config.toml
n_layer = 19
d_model = 96
n_head = 2
n_kv_head = 2
head_dim = 64
d_mlp = 384
vocab_size = 2048
activation = "gelu"
norm = "layernorm"
norm_place = "pre"
norm_eps = 1e-05
positions = "rope"
rope_base = 10000.0
rope_fraction = 0.25
qk_norm = false
attn_scale = 0.125
bias = "none"
tie_embeddings = true
parallel_block = false
init = "normal"
init_std_qkv = 0.0538
init_std_o = 0.0668
init_std_up = 0.077
init_std_down = 0.077
optimizer = "adam_hyperball"
lr = 0.00476
beta1 = 0.9
weight_decay = 0.0
lr_head = 0.0109
grad_clip = 1.0
warmup_steps = 321
schedule = "wsd"
decay_fraction = 1.0
decay_shape = "pow"
final_lr_fraction = 0.0
batch_tokens = 16384
seq_len = 768
doc_mask = true
train_tokens = 120200000
steps = 7337
dataset = "wikipedia_en"
Each number is 500 + 50 x the weight over its row's rms, rounded and kept within 0 to 999. Layers, rows and columns count from 0. Numbers have three digits each. The size before them is the row's rms in percent of the matrix's.

# layer 15 attention key, 128x96, rms 0.0538, rows 77-127, columns 0-95
072:451492516445564389548500545533407414446572534555534466485601502421528418444561600482538469509504559556536516493535484538557558553523523463516453556403476465452552628523443456607443486483488527492462450427534442479476460499553473514470504481398473466524426517484411491477478488438474520526
090:492482541465493481518462431517548516453518583527448546434480473575477603443508415517439475418517471454531539507538579481455373467513510561471439497590559531563526494499577455494592534434517457479514640460480590539422548532416535516472475472515512477480558463479534638500531493499569514494
096:530497435521536540481511561548421479515474486559474451495463447452576429540506538573529490474480455528491502491494494521535646550497527441504530605456514466499442578555484556581452530475529458471414399536509459448537497509545362500559586463461397444536448488545484397481514569432466523554
091:502508568448523480583466427435494584492558561479478454455438596518566490386496525481484468511509442574526423499610569576456479487521450495463446545465486496495508487506548567548533476467567462532499599481479512433471527451511428499417485564390454547440566501522486528549590458446551405448
099:514506565495461427503445527465544533550475500470449524446477389577537515488570418558436412539491509526507474465598526422474398527458491484562505497485427571600509493547387579509584584517532490504555514512468485600552534510460433485464445465548514548517398581517488507487539413501536486442
091:455493500484565467509523568558493516494415302505520574499534430521507464558509487536498467572447481390579587385492455418562525550444549494510493422495439519538503546505504470441499517446440504569527471544558545538475513528547513523536409466529525397564534435500530492540462484536509578489
093:510455562470565476525559552508442445457509438574540469518480447435538454507552560501548481512515537546492429522532486559510541589556500477489450595470445410499468515481484517570484530448453520570390432490440403454508396447505504486620503452508499567535412472512510383519468538389445534531
090:433509526440456324543435407532491504472470501460512481413605455483500507458497541539490553489532483469512494404482579466466469519451530517494447438487511589462539577482474534513518505509522538508603574549550536572575499531428490551374440419469502458558518544462539531435541424519531544478
101:546503538555414451502499580514483476471413500543588527459457356523496572475526550529459467473563491564586509403600441498554495495452521470464462487451529482477481584644578489570505499446501589484506486448484495489496524573525440454550472426451548478556530455534457441567481476499439471565
102:516500490447457362422424453458512545532492437410455442533624565472488424522495482504492542629460503476501559555421480518517485401490518546490525498500511530533513504510396510540448492595560459475537485544517514516543496478491438513403453527556477465558477603468449507392502517509576571459
109:478518484512387404490415376471509453490594567478475581437606525505503533483519475486480537519508515455501551548488580496479417457526508543490504536465525560476508564469436509518560518549562476425541509519477486588510495515432445586365456456586518502541461501491514589378538454547493514452
098:525421560483492348383452451485511471452542506545501508518452541543363630457496436496495478521413548525463570469581527610548486470498408527497522534544496504497487478587562459530509460483544553487535565443494558576486516440492565474456476480480493471523533530503504553454471432542582464443
097:476534563424620619514506385486530480554570588504532531556467623554429484490469499431497493431479485413466483511443523469448438443565501510471475475463484507482463466444535513400570505526474398477559574480514463522460437524449610533468509557553524533530542445458478571511483464560468473483
091:537530529462553473431569609509606507601470447550535441456514476515411482573504484501473435492431608543469545536515435520534453577506553550501428434492398418567483494579501458493536547557481446437527521444501465511508440514459516475580536464596482528561414507518480427511445586492509485535
088:558499546532551590483480538485503511548565595481474492509426474601544531495516462510528431439504428496423491526612565416433473517574446512514444489499505450515491452517506564496629612451418512524492572431447437569459477423481561496470455557561511549475496409503452482497581498460499431533
083:474491520555489546480440484582577530508537512485503477464505610474487541518495431501519551455470499471463502556461521468453348557532492487535508424618490505500532487529533525375613462561446506487526573432492511548556470387472606511399400556509433492417521501474512503485569536530480525510
104:457517414464553479489449418541488611471530654516449528551544554494524448537519505508460497483554525457471503540394543454523424397510523498528561574446469559482440533386439462481497567540529489487532477505441460514416581469409425511482500454511564509514532505498460592545409474483522566504
092:492503541494488370552484473512483434485516432529515573393529388498468512451505517496461420429481584494523559476581496449473500564490577592493472476479505538460560565481435537533557554460598577534561451503525477469491496524466456547482561402568523469615452439477444538473460482465447404478
099:509478528559533599500519588510433498475438445503529583556435503523560495505570534523516449506584447536547464470572441480602513564469521378563526588531483471452472546571537501497478474472455467558410451509446518397471527524576502451521473500385499476438517474508437411526554509416431500555
084:504542463554511645451479524537564510520498581432478449491581490467435628539505426468506507407552507482480580528465445457472401435550476489529480373562544447469474409481496474428607532478439480491521510440508571526502471474479608478481448530507463513496582424494482517524527563519536502519
089:478484452526520575509467467507501434482565495438451564569536531465499551416493455517568558442536365427416510538480526540399517474520527473463452424583482539455472512505501491460477393547487469477454576510497633542567490468579559514422441560455457507478590476460540560461544506498485574438
094:491501429552413459390419439503535580452516564511393488438542522460510540563532436515492513560545497473480613549447555515509376386502422524453531564530522549523495531487473521500522514540603478427548499466507537567498569469440420546447460505508517496469497515507488613400523529522517525469
095:532538499516468522420499579461427496547496516490472543526477362562538448454459575582428424530565430546499479495546489500529556523471482451488536531485534471485443514536490593605435557532505445475461510566451482504474459555520421479569554499529522558526455456621443424446557460417472513617
088:496459554453422423456465489495512447482437434546486497396497434472438593473535455514493455554458481455517550468617484528564456516471474519500438467542491494525542544564645557483580465517511508538545550382551557568532468555474554487418446494516445451518560512416470570437585492551492500453
087:453525529492505465588465488474414512518497567438542471544533521515602385438491609570500503477589495555519421539518523462496556453458522520488578494398511485430524565476416596542425550570494471524504471554554470404509451515483416500438570496500524537542524476541389441538513483487422458526
107:433486506412559440492517464548493528495540536499491532522491507554450466560533507539539472515401546448435494457391580439532490499514558553543544578430442421543474591409488450446440566452481542536531490511568429561418546474404518483512457437535527427530514538471530535545490475489550656471
084:479510532421574563529535457495521486497623529560492453524501548537443532547446486466459537486401557480447509519428587444482496486518445573455479471471447464563568459405499540404548510429492459533517532466516418499438451523356614485449538519602468520440492431488558559497514495549542478471
115:432472537460476483467493451513475514396489589434493492555545436538491561573520529503460457447540483528482499449454515479573504420432479564502562517446518474427504496460529478441456517425468586619533405505575528534382512508444631446539497485513581501525563472524482600560468429534496555548
099:485530539506430466547422421482495514468524570529522439408490566548534511415514468479469507486544491535525492493558526476492346496470443534520500469512558601503585526467546524495631478537574535476619580461517490481510509472454455565346431496504494522429515505475429545485545454519480411495
085:476495497560414512513455530466570516422529533434483414453458539480430581497435431462510560493504492499493493475559514568419443476523444510486465393607506472504542445546643445436574435485452545540520602443518597540539488426497587479472454553477490500436532464474524518509531518597528463475
105:516478487483532543501569453464512498519523532539420525525537552428421517418451507421513512483480512461498552511432493587441533434484373539442531521574574609480480437445558449489485402528543471486501593491520559494436517508594567459496596549517557553517500520458550595492404455520543456420
103:530505493448452354397480497494498552507511461485471449472545470514446481581488477567494503535443591540502552498495503515541478485530565561516436580477492474552464573572462460581463528501575534460510460511477472572515546475430459534522437402469447433573444641532496481416490472494581612535
104:532490487506505537453504561483422508465478604478476520518461416494499590538426439561475492434502436531499532527555573478499584432492454526516496602545662460557470469570531536598468485394495517461457486486435484562490544465449481443472483449475462411550492552531474535494602523445519579571
084:503501484490488492441450520454464513464493427436486419536563614492473445541479547523568573537529492493449552542456457537515568497506514494532551531595480545440458511570394447524491395558439457522468492534480550423540436473596566494441455523397397483474494606473480421433565492510526579491
095:471480583450547511491548502521530436447549534545461552464409434547397596487470502490473469428399506461461518472535589470485529529522450602447412555463511447509493501458595536512508492429541529489524573379498470590470480473383563516536529429564540487496472425508545598501481545510482470474
108:589475583453550386453477498466555480523527412593539514409456491511436531456503506496491445591416510503448477497603556474557483500508415523523503550450496421490513503550469602515523539456453492464593507427509465536541511502407572427463474502609471415560453577483495490518581484546489489511
105:527469541469564456495514620470473531493492437455482453553406487505514513527506462479520464489485568531565512542563490536503512516520498502517457471545517422590477395597482394558458482471471561527396495524382543489508456486590521476662472492476525538504392474539543437525502555435588498543
106:518470447551417434457493478502531567474499565423530452490541458445525439576559524554514500535581523526459480467553446515571462394505567452544562479391465515474489580502486488400515626519527583483528454494550475479491609479443450542455524429464532481501639461477482479542437517578509466507
107:545466462530428531463450408393566454547564544596465545470510574446513488424546491444491507598497481467452528540534512593511402477522388439496549512519445518486474465456454540512516454596532448427498559457489493516528537508541460491429539588534550564471509496476529562433492426544539384453
084:517528483550524593508450473534517529430515498519502506453561568450477562488449497476541609507523490440449569477410512423468464478524518537466490505557599507528519550455601502413548439449468491504534519408487530559509498427417552551398436507507452365488569492423517586474543546502468592451
076:531546483536509512552481518552437485473501495500556509548522466490591417493443576523456488479528507481558514486495463432520562487431522496589528535419499592407523565544336558543484523517515525509542421508537446374496541449569404564472477503506488441529438562577457433523536485472393499557
110:456466498549507507510507578499477426531475429451456636474525323534512464497515511551497435488515458488509520486513515414430608531465515512486492540477558471533481515484477557560412598471527450480432475527487497601493511542480490503603566431601578531604503404528514509500508466462470546505
091:449551427550374539474472456542562511456478567458459485470595459453501511517488452505455589491607508488512525504367494502501422398434459575467528438510537612457539535389447567449521476564543567461583434531555522514549483542435481529457507521548505528477484482455497561462457481557490474506
084:456434526446520437392519488517547478423482560545455449436508448505398542489522453548507559434464520501412466494534532507502463520458502562465425482518546498529494500480643483452527467470515572503529563471561520633449482521391520500528447402495539438446575495467564569553471600523519562531
082:445470509526444519538440409463539545464531511477467517465528553467461574463528477503497575511515420426457519502469585476429391507525497485486467458547506525431540510459544500402545429547485503544534612495513574614555475460498573507407399501496495472453614482483603613492533455542553525501
081:557530518482599528515488453511487539563532563562500543564381475557513514479461480455517483538402484513488424565505567467466526499507427498527513634442491446555501394473454558535514537504446378514466523548480465518424525505492479409588509568550578537460430492572578509586530442494521469545
088:558457469534460541475580612474543474508462485455552534519499418542476568577458441520574495513392457519461533455525477486410550480484439518488457374526511466542528429600547448441540493456400617507477534468510550573461496501505614436531456498500481482497518498459552451545583524579517546471
106:485494484511374541490504503453558438543468476417442508484603546429451544543488482497522551576499523443489576553376466565481514427492491500475521408536502522516532490442446490420460460597521510438526459459551542552548447549475601494433561548561462546564457504447525518411507506598534521418
111:546509480562569629471524586534440461530489474468521572576409506560507493469491528533510494478513377469464527460544516464539543545498537381568459590535522445502410512597499537547504485496420413502435522505412466471561519515559541470522463462418458442508566516526507420530616475468480510523
091:527488529559432587499528623477567504460394408504488492440459386529483541520561522515448480553572476483498581435557425433559523512428492522502520450534574501515594540507637540457469498504493574475519526417547475502498492526486485499510509485497541460449537442473471470564547598545384472463
102:451486587429509449552555535479467425468523434538618463433525532528437475409438543487504536520457507520439439498478564527463575576489427522461472466469407519451515589488566574439462468537481457494550610451576460521589408547469570545410541474505500508524534502426500467488507470558485466429
# layer 15 attention query, 128x96, rms 0.0542, rows 78-127, columns 0-95
102:442444437535405479473496413523563447505590537461437515435500510516532532523479468564543439466496534509609520555567561414492450491534511497416567476522482535545610433512504530549513531382510529475534481539437533502431554459496521517450409524584496503566559534438412546515502400584541482472
097:459461561508626568492566568556390455487513484522465527543436492572561456506480499469430448442457481544476480537505482508533602471500540462575447542477529418424428527528502509549435586515573466521413533452492526509527420498538477512583574471450570496438492448536575463476423569410504552480
089:526492464493459508470478450455553461473587559530537563525450609538575516439535521482472454458466407585524488484568583539405494532482412538524489445497558462459548384523493578533475506508518474468495532495471534439484468512549464470430460689462497544478495527378486545447501461583509496494
101:537491552549490485501429500414575535599484490455501482399503420523540483527557454580445439507477442520545481532574520428531445536443522487505481438426494530622564546527456500572566565434557475503500550542484452642531510511434408477507454494478471557491457570510438497549574405525514477461
093:508522546475563460448432442571570514567423427529405415470531441532489389521504449523441456515510548461461517409461491477622494606504509456526495541499490539491434599406502440442463460456493549554531550605476515538440545515467571518515466435558462442531549518534473510490474591484538507541
091:481472561409556519513580526508423516449540501588559540515486531527553460417476432443493416524457452503436445554550490551481565485588494486639397505487551544491430453507489473494527574516513536589474557447530503467520460479514631459555480442549528515420423466510598438499501486432483493498
086:481448473483490419522427410486647477454511510471523487447429520539490486556549393556494495501425444424497533408466582464464502517462547464432563517458409575485553446528444480500503435520527531526521543554522534593431478546480456609417455440475450486542525492422511555473516459552584518491
098:578455600552503442403494485617474484470477481557502564408435415553517529465525523523388466494488435421507526486570458573529499384455532535596486473515523476435516477650547432536503513454524546504540531459528563528513509497450474484571478409506523443517536452513508561539448518493545462520
100:496474477477564450499485464414559574535439488450481447575546516570368445522555473526567553610496552550581527464501496477455419486472542491405499508422426550581454545481421481517516540552581458477464516521506504492487467548563388619424541494432453539537502524490464516489503507460543567538
103:465494458524451463551458454446568465519592504481556559468487500481390486519493426466571522448445488450545522478552554452443439431470517431390546559476348595555553498518490493544569596484553509442499507556516533520455502541471400607416500512513484567527511468506455501480567427518519487466
102:539485540418516463357519451518456507559510542506544489484538573479383589479444477568567448556513502442447578496611488500540460502472486611396563449482501501523527470487508497534596492436587501526522513462474514539499496445517463485383453519429413483510561441498460540541515468540562456443
098:527565427417451560576537447480520479579612557512563553558546558450488487463485545467537553435602518475456479482476489490417455562524470461397542524462399463495541569471462504429488464485393437454567429516496478481489577510468574462478485559517448494560538522474449470497506414594448463524
095:507483485471530497518596520479506554574475526452482462441541442542458476491517541496506445436541556510420540550565412472503437524493639497600460464428460464502540561549477482433615520542543451498515476475519502576578498458519471450582510352529446459409500531465454446563444511426488526559
096:503557540476440529491481581421484468572620533575539522527499480569579492452500530503512426434533420531466449490503441406517501511562497556487423485452540471504544460515511568514514558375451542501530435433499472562494461505461552465486450553539524567433450547485447391493567462609479393490
091:445574468497444510506409515424563474513529519413536418543462559516492554547528434550595559459510550534441511455396412406504444556583553518484516456540461508561541471490509549470555505524502473420514429545517481450583531528456544528477397493494446506465528465517451426556587561599447494546
102:443515498475469555545473471510543563532533515513548528502490520430552489484542495510527562479490558548538489585493594445518400464498492476448615541462412504531474513424438445460420631499424503464502408536417491495445508493457489524486534514510541633612475478472513543507408376493496557454
111:457444472515518470547535481549516474510573536526495560337448453436497440512497428448452413457466444441512540454634487486533486545496530483555474535422444510489575530509577460554562526447486612537521521480546503544397540495482462612487486461561421462540506519473434596517537472444522459508
110:550582622529536557400417527580424455481510438552493517522450494528570482465524536514428469492468462501505439542475453510572482486564422498603455467570607483546459487487579466512406473450432461574488559489440557444550495550514580429513502545486570442473475477554531443527502581471473497541
082:463603464532393532507484550457524540555527506483481414560484466481504551559470555546563517419556636563489501518452361495599434486590515493433485498501470458515545396524512504493554464491419540461510399503543465534495509520447558493474455456485530485512555518558407433551464503571549521541
098:464547454544427517467440518525511414483606451521518467585552538457488517547436486535593500476546535507455437436377510535445558475536480460368443420554476504454476451447481546530424413536526490534422504565488508497466507509548570517433466550468529530531575463524446488465609557576529497559
086:408522452573445482460428458436536547533517478449461489443505469502469509509489487524592508518473565494582571581520522409486452415558497506343611515490416543549529491511486519543533623496610479407502475518504517478505437485476384564463507522466506566543525448493478528464454466519502553456
105:537450565491514440497521506535381437555500529566456595504498403595549428482498564535420502495454395530517490536519463492479560438439525506508502520478545462500492528558485530597430483468556418537505520409495525555526440589526430435540555432549594546526402482553480446502506449428524541521
089:512475476502524474371423405535576467475518524474507470469474512533431530539479500548496394564434479465486575465555423495558460522518511496400483454430468491569587504482574524508607445437574465545542567500573562538511524515478485519476415476572433435446600533508465523496512571609509505514
098:497503551507535478592466531516497497434511547505493576527386477550579399445556511476431569464439472547535424438473520541415517473455436518547496513405475468468506545522452507507377511586449534478502511386546529484444487568498508525429609527441541578510422475460520582522529435511502508570
112:502454540411546498509532500504510558489489488490476501498521586521439485467559429493560488499443553436463451526480637431577496580534562491529577574418443497539401539415458433398448596418439554584538535552470471553445471447438565509510532473537474552536502526469581496500492469546518540457
089:517512411473506524586584478388532487519547549437484513479518573461450488477403522440526548455507507485436487537523544403424554618514511493419562540452453485534544459469499554398582473520419555483550468434487409538427526490432558502457493518587484485428502520499535474482457425570432540491
112:483531571415423491487515507581511517498434522484466472491526533443464557471515483498481510537450543460511462513497489497601492489480432590419605546485514501499495444465517430454482485430410617597592463442523486540411501473405605475483534500549509508578462466584530579499466395574538549505
105:457549443518466479508389440452566502457606526494503548393425575529546523501534469496496520495483431517556537458515487463436377480447480526484555453506481530576636483577509524484527514526520542402551482520546517459505494548473371577431440582503446509495506503455456560542545476602500478473
097:479497471515387444475475495474540469466465486451487401532524532479484590535439510546544516510554515533469561457462432537509492490497522584437506388591551530480532438584495550485610379506534494427538444472557486444552501444468544515437414576491454489452577492513422520527524569622517448483
097:475504410496458540508572464535461571475508504526504537509606561394485578483405555485586584600538496459524559514503502585422521519450446500393509479510549472471558523392581514539481375519505487438503469532482495477449589433572500471483475524486509504517524485473440558414475441440509521436
088:503444546447576478422517462453540530521504507424469532481491528569376483513562386567536426495468522485525541522565578486517470444504635528532528528467478559478427521570438447480552590463626510533471504481462493514508405522492390553521542424504419518528511524538497479489442466440548568474
106:464480546481527522449527562526446427440568491515461554595458486639475575540434482592501500516458474486601524534523536437549530447468550549442498520473618470505397434600547503576438546384557519544426498394458479542482461504445491507526487473494567475536520535509531508499483421520497505467
086:481573543487552544435438474463473535478462470432493491666500538579398520528528448498575540579501533542430493441402490476469520516553550481513436449525497543539438509559463483519477416586517497506433511511465518446566426543611499532427538531397461480514490443549485451450531521478533578570
104:472419459473482520503602488543517438520605506543509562413514523515450550487387506454521441415500427395466542542596544453488576559481520526450556508429510498456533465476573522470548481426533560562541500433516480554467483418433584481559478471610424486506511472441521513520501472564466459423
108:561463522498600451429525460458533500559491529478542509519469504545427516441517497509536487532479448454470569464568521409556496631442498565487457547345463436526502464612520509526584571413549437497534511516554490595511521534445480465456466459498421408431476538477545504561526508542427483486
107:518464581465502488448603580498454552492462516502461465542596471559551478517469503550485445560588496570478475515581483512530476454552474511590422431569625589491425459554493519498542490462559555557450568450413496444576487443548588461535458481474473495489435529507505411543493470400521471520
117:507505612526509485479436477492525518507408506504527477512439428373505509515640515480474476458499578480506484565510508561545403429445505538541623464473436465458499499446445471454530597457421533412527461483574512513457501492470495565413546494503560613502507428458495542516411550554516473495
108:563515428546465517494446436442484487576509489532587530462545522367475516455473592451585527555495478517491552571527493536462406497466411496412533474495460473513599475431500587546552527551583400408505511576540503490525546549526422450435473548445565535463499443523495509454562468473490448462
089:427520423505501520479464454476583479414586468547522523540477575539453539517431416488603572469486565498516543452402473406520509506534590476454490532519467499565445447522570472466441494493489508422509411544512484448435505512431554589487450530554476476508617476512501516463470609620480527507
082:512553568530553525525377566532473511506534467537504525498421434529541426519535464481410602504518408486551486431509502481468541541423468523606496596460489455481430620610505452508466562515445585472467503533488524444484442550498426578522564513457471465559397517529510535473531535433490524474
111:479428574520486459534594569591507420536505476580441546469546350535502430509479498502479439471474490488547480512514566494513593514493517443459448512457531469474477557399515485603421479412514499567525603459548473589449538489447567482545523403590555524549482516534466490492539497433519473481
085:459516399575443465606465495496547526460438499428464489402465457395472526566521455475506615513502554521590523506422439494494490404464518481362566531470434583554539494494478507525522484574511550424551412511534477498491480537463396575509519462493509495544490432553494557466478461537499555491
089:416408509421495535421583404527569502424559548456439507415505527494468574543512470543567468484501519422444511482507507468527509478502558552441578485494496531507503421450480521459513498476501500570530454510553550534484473427443499531551466396630480474493551429426536525615447503624492520480
086:494501457544383474477415427486623461486544497500518493521525568439451545531543419528587536471460501506468498471400516451510477512534444462380591511558467511493514421433430532479517415544548488477505489558507531487469551537414558534421397504523484502543555447479455510523570518621542451543
077:552497543548491509545537526425450509596537491506482509547551533539546503432441561529479528491460434571513491544525573454494544579474396581453448601483532430514450527538415578507473576473443406524523481522470461523521531454461524388570514524482553499497426611496537478535521384429463450437
092:565492557547440440426524588444527531472457492508464409576598460552440565554430551517478452519543548428449473435416466516547577540454560576502415444520587491456468489516579481489554447420468546502514502469527495594485541461456501482521436401509499488429554535558529423473537552566506475474
098:565495398556449501575525503440558549487371511414501469509562479426382500573451494462567563554519627493521538515439410523489506503500515406363495457444440516499506527467542473537569394542561512431497508501531454532515525502521470527417531453471505495493515506571490460460533556521489545524
114:541546596513544586389448564541445384551554454562533567614461469587519533484526549533454501453539445522456469518435517485556537551531532470528429524550535423520413489526505514541404459462472441551438577483436488513549479591525534430508498486492565433523525539520519406516539563506489464489
093:510519501618494494453483484537522458459418449527430493419465407539503551507508551501439508551499520467559598498512406477561551481480493535553501411474526460572546527496591479478475431492526515453541506471600528529491488506425485490584482465578531434473537448484486538540503689576406510545
100:528437460460570492552474486499527474462483515502575554471458536515474491445472500484537531458470465418377501371487571561378582604437522480506477471435415522483524484456549511455549360563566482529585559448583511510526536529542519515465503466518461439417548482444554520497544499585507520495
# layer 15 attention value, 128x96, rms 0.0533, rows 64-85, columns 0-95
108:443449527480505580488444513515497522504543555456533568553553565548517498525520448528489521528428589488485411445479556450589523574514589436559456517489520514480467433515447501445529537510585511613450542552549531609450542438456530489477519429404428515449486501451496567414479399502407562491
100:441575456461488442539474600567528513472546473575507454463502487466426433522546643510438597536555463597482467533481508457420554455473519441408521434523448513586514560503549474474496494499493444412467506490463530526495563458483501549494479444467529482605483505609527483458520381459484449561
101:446500552530487511500538491429579488514490522541565503586534488503589517551544498508482435540550483550451543456476468521511522430531450572456552618533512513430606512506435506537412492517557526498465508506449395539527473509537530500424496643405598460425512567428469455517549443474549465404
107:570556466532495470457392514451543545576474520602494439510582497447573476413476486508519562523495571536535521556469491557460470495438570411495425544467469533511521433437526594479517451471419493559492518506541489505380536507506476583536486359479509465507460455521462548484626557530485455541
110:440458552559499481537594586446425500457495433516516504534514494517542499477496463507517523493471400553557556572527455473481463560508501523498509510538459452558504411610511397525508570472543523559461581484560471493543381473513562550492513498526548585583567458468547528535377618536521455434
095:562396495552514515502529572504431513472582589447488520439510521479452569499533479518499576582586426479445438475462617497561510472470507586491412491542527417412455515518417481424540489498489535497484525560501498504504453563508554513546461496532411617508483464451543592547388496496488566497
102:449529498528491482442570501498418526538602527512438484604561506474500511481539469539441536595578538542580577490410576542465513448576474461450417557584516474455535526503504513538521368435538480600437492430510471468535393532472527497430489445521507473433483435466528508546441541547500447534
108:542545513468569481562459550532437472493392476401529553496467514510509515582505608552459583561540495451439556548488451445625479514408557519508471508510519426567505476490467499479552533550423404501479478517505547588557441492492474467442478545452396525424457554568479491477483384528550496504
109:551592548535560509468513457488585485589470519536510572482536466495428523581473428359496489367483559442417513462582434490475486530437531528551569524445512574473537421474575529517574547506506421497524497564453445544498560508488488452607552536500489471532506461480571498541596536476512498483
094:511575519477460534553499506578499501531460435514497373379494522546516482518547442523488610512487570471469455538464484439555565536399471477511413546402385476503542556533516530515499553545459517505510507537511511574499636506556538488553438465517447406467488468504403520418500474457500577537
099:518524591468533474563560469517461563520453570569507434552500585409507531514514473594471482526464580376407448445608490481543526470519555570490480541438485469437456497464403486515462506571569483513462436572517527600477477486469538513421457526480391426457506533549536490451497437519540534485
099:513527558439538513490496451539525504536517543546521465416499503478548505479580449551491541443523500565435487528392553511571521609571585453498404521420514452454437491427505504527484548416465526472535478490466518618503560526425600511445442382506545547464506569472561523382510480450476518545
100:456592521575468494445524471458506369519562511552511555494437479527458431544434424471522506511522515533497465513565440509458486513635530443515562403498529512491499472533568550526522486375538502517464564457530427509477511588580489506513495603512566462523495567384506492552501457494456549386
091:411547483558535484511575463432497510401554562516577521543447532467565527515514536460458490527538479419583508517588575525540537483446534509622527524530574529449582543569398505489542490532460529501557522557495533531556485441510529465529496405575497451485500406411420456421445468482489534579
101:501526461590521530440524501417572532493513485523490614461488480549552461526426384448502443439446427469551499517589559515446536461517464403653544542508500566562481449508477468449538450437536441509506471512453387527538462484511569464508539531475590434450506468441528526479487512571518572460
099:517415505447528502471629592599466531464441481389453561498523449455494479537545461490542506450568331451453517539515495499499549624531544500583423512507542421527561501440523472453506516462510475489490533467492541575459485446523498450485536489512497505582572516496388456495534517493538568445
110:455469541469495521552566486460392474508429528568544393570520446482606512528531478491530441570556540518509506512425508558473384541591494536493507448515533501464470543552434556552504422469483607597533441453511505479472463520535579492485518492455554591450484561500542530541554441591494410556
096:533447545548465545510487467431487458530503515495537462459499493536462500438380371544527545482469564413524432496528568460545564475449480477584543530533516483541477483532471500415496566546428562503545453517583530570504547505522519540542547417492366472546509465468525527489613436395528391525
108:505411464535470413455494631542473589515603517490534429523537516518499516510438524575504435628520422517501549451516556502450496489493465506459445521454537410487489533469585425475481586505508533619462564503503474543513424450472569568380494524450602499519515526529542485440502530465508478520
098:485334461401503521475449454484506524471442525501488424544490538491545565539580525534504429509465504545460476517472585509499531506441413477528419521545519373497543568469371522479463620497442526516481457446457526598553471414461566522550517427513426535498471509546505535542507496538553470478
094:589404515543568535461571492512534524496481530451561531473508552511511438549426542578405505543517427480392504589489499504515502533405536516639528459527491414540531473554453498522522428525490448480487530521488613532515581423580402470529448605517545427444502495481529465491467527548474516487
100:546587510442540478570488531554532527562422415495549567504462517505472530556518540462446453501570445446483588558496417525488514542504464576554499446508448481497511476531510415429482434604463531578467522465526562418597562539500509381527528554526513364463456582527492450462561444520513520499
# layer 15 attention output (transposed), 128x96, rms 0.0665, rows 64-85, columns 0-95
111:584442510492519418514529462446392549543494438488519509519471389512449502557503556578464471524480468528468467492557553552418527474488441573479617489426402514504532488517514493516499450451391608500540462514467525541548559545480455522440511620590562440503577426509491516508516502470574427513
092:503474560444592517568502442506551469499468510465483567523486406514496491471412445509616552418525607483588541540505542466524438505503440533551455548546574506434521459541400463486525518504485579538542454503557489500385453493599564497444445435553500467515520469497527397504518567587509561541
099:473588459543512418550420466545459556415540519491513418446434516553510529454545476534595538452505439509504413567533494580482418495608532518511464461482547433548432566441416500466478516515558436488523392466512558459516552465510491509544535475437463502506493461538472479508488563429348521566
098:437498516474586544493577420455559461551475472454504551493520532499460450630462538524467559501496515525506488570438468489490470523459422527556566462567465585452465386597483477527610543516504501469541479508471566553503482483503537552459518539567450503425553451540552416483405523362447545501
101:474509541541455412375462464509491484535538487485496476473431560501512571468498555412447537474553537433519544498511506597510458512422543529515571560575499510425545539509510590476371512529598537462550482421541486458505535510528458446508416476507467505567390598522502508446573390515492555514
086:429513608541446462473505450492478434473448517497583458479536437451580552509513550433451446460446486479493473629471538515427541506460468477503623548430509528553539443522555462570497503490467504538550518495576468576493530440412458583468476444525584455510412557489421540470572478580531564510
095:490540535542555549466561496635540434425481540614600502414454455482488481477464507412554546413460436478455428520545460518471467501414549541527515536522557542507528519547493509491511517400540462440527514490477475568453549429504472630559524429536479500469569545550441455490527543450410547514
104:462428478449438531473487439390526537565574454529554477552504494533505485505501370520530458520403511502557484473559473448472527562535586490493577452486458532496567506550576534498483397483464549567456392586472544428488525515520405533485446536499525450568541524490548621584540556493524534535
109:519464429429459531620459532464558593447434510435445485462456577518562450393515509594518482612505535582564547446463507534554520476547428433494440392498459495559378493515500473443529479519419516456476523519543550516515526583442493429493489557525450553472472475508486512464432461530504460473
094:522418498426530527469399510370528501546474487541532571580577515502397576524464570514524477531576525512519535497549434517457485516560524502489568442533540498481536420495477445530519412560498511500512421559416436421521459554448542577406490540526523528529532485600514581479526502604475433508
099:526478462436476547478506513549477522486512419407529524514461403589456548518561442557480518490540460630535514465599470497397505546478476486468574482546578433542476428480507564531502437436435533525511477500384476438582467519551474483421498593419565538570555489537456521520539538471474423522
102:511440391515443514470496500500505468472497475433469512487602468507479475468552534535437492512466576459491475541602521508424481404461461539516640487568499502504567368495405473509476478541506533527519550593586502490588466538592526563434519492525481429553531390513454514589501526482479432514
095:427503550501481482605446559517426535525500553481468455494519537459585430450498576476533456493523470470538539429436521574462503457403494548557425483483542536541432675423494409440519569569547431520489485476564494445497538456510449504576488457504435594506462438542520457466436482462526515500
093:488434510443402536485491557605491494534501464474596463551540498452498597497555479515514454464460475552474483547359493512534544500471498558478548510462450480528443467475514558542445510423566515489430400397511386589452488500470531553516498593446577501429587543529538470503522538572472568528
092:528556536485478542536425544579505533528538540485374373497471528456463539445547545558502504541505490532493560550444550509516454575497445616452458447430448503422486526540492565419491591490472498496512529457522481569541617511476484473617516521506431596494447496492475485534437541453436446418
105:516453560517453524430421437467469471472577556530538491457494497528529503452543474566353498490502596492538525453509459516528477422509460508558555487503455488397476529489564574553483415469490534530528538576536450499590421465454442568526417533492539616478383563488548557544461489564548454480
097:466505520555471493414525549570523594532566560389555538466553540597478570480429554524457521509475469527469432590556529437527624511487563543506488629510459474548514484475444514551430515447553460503442528493496485506550552470533565529553579496532470479538568534461490517444459508398534607487
092:528465456411475481454471545477519591516434446479472525573537522432494459578608543501415542500482451520441468499489481499565500532475498555482551458420494533408510388510556510547499432521442446478518543582450522442480468568431496406377531591550577522513469493564469398502542473540514565485
102:482558562520507474434547399556432470465555526543483529542445480551479495461546528431439554425505462547536490572613515516449513478532444555497558515596574539461505526518391654630421504485531606397531462503525512514512507518503454471543483478450521547549492462460450477540496483555533535509
092:484536614570488446444550557508485470384531494482484493472543412499526515491489461531451477490457459513507444566597498498525482512524525530452662575465488490478450428479490532566454491457439509505607509500518507529469499541511546387479553585368487453486445520471474573534453454602481541570
091:467510551473389487424385551455433484576556445541548520563423519467582467566583501535487440475466582469552448446519523462503513606574554507582436504456451503544503560490561539490450518523421510561489411499554446459569436510420480524459476455468448537456494508531436528593542492440498498526
114:467433491424501522463473530383522463517525512513437443431501476537552484436516403495495554615528537448487500465513481424557548540582596476520406492453468500546528563501567598460522482487541477452470426551433368461481478509550434568484484497455386520517473475565459475533480537598511455521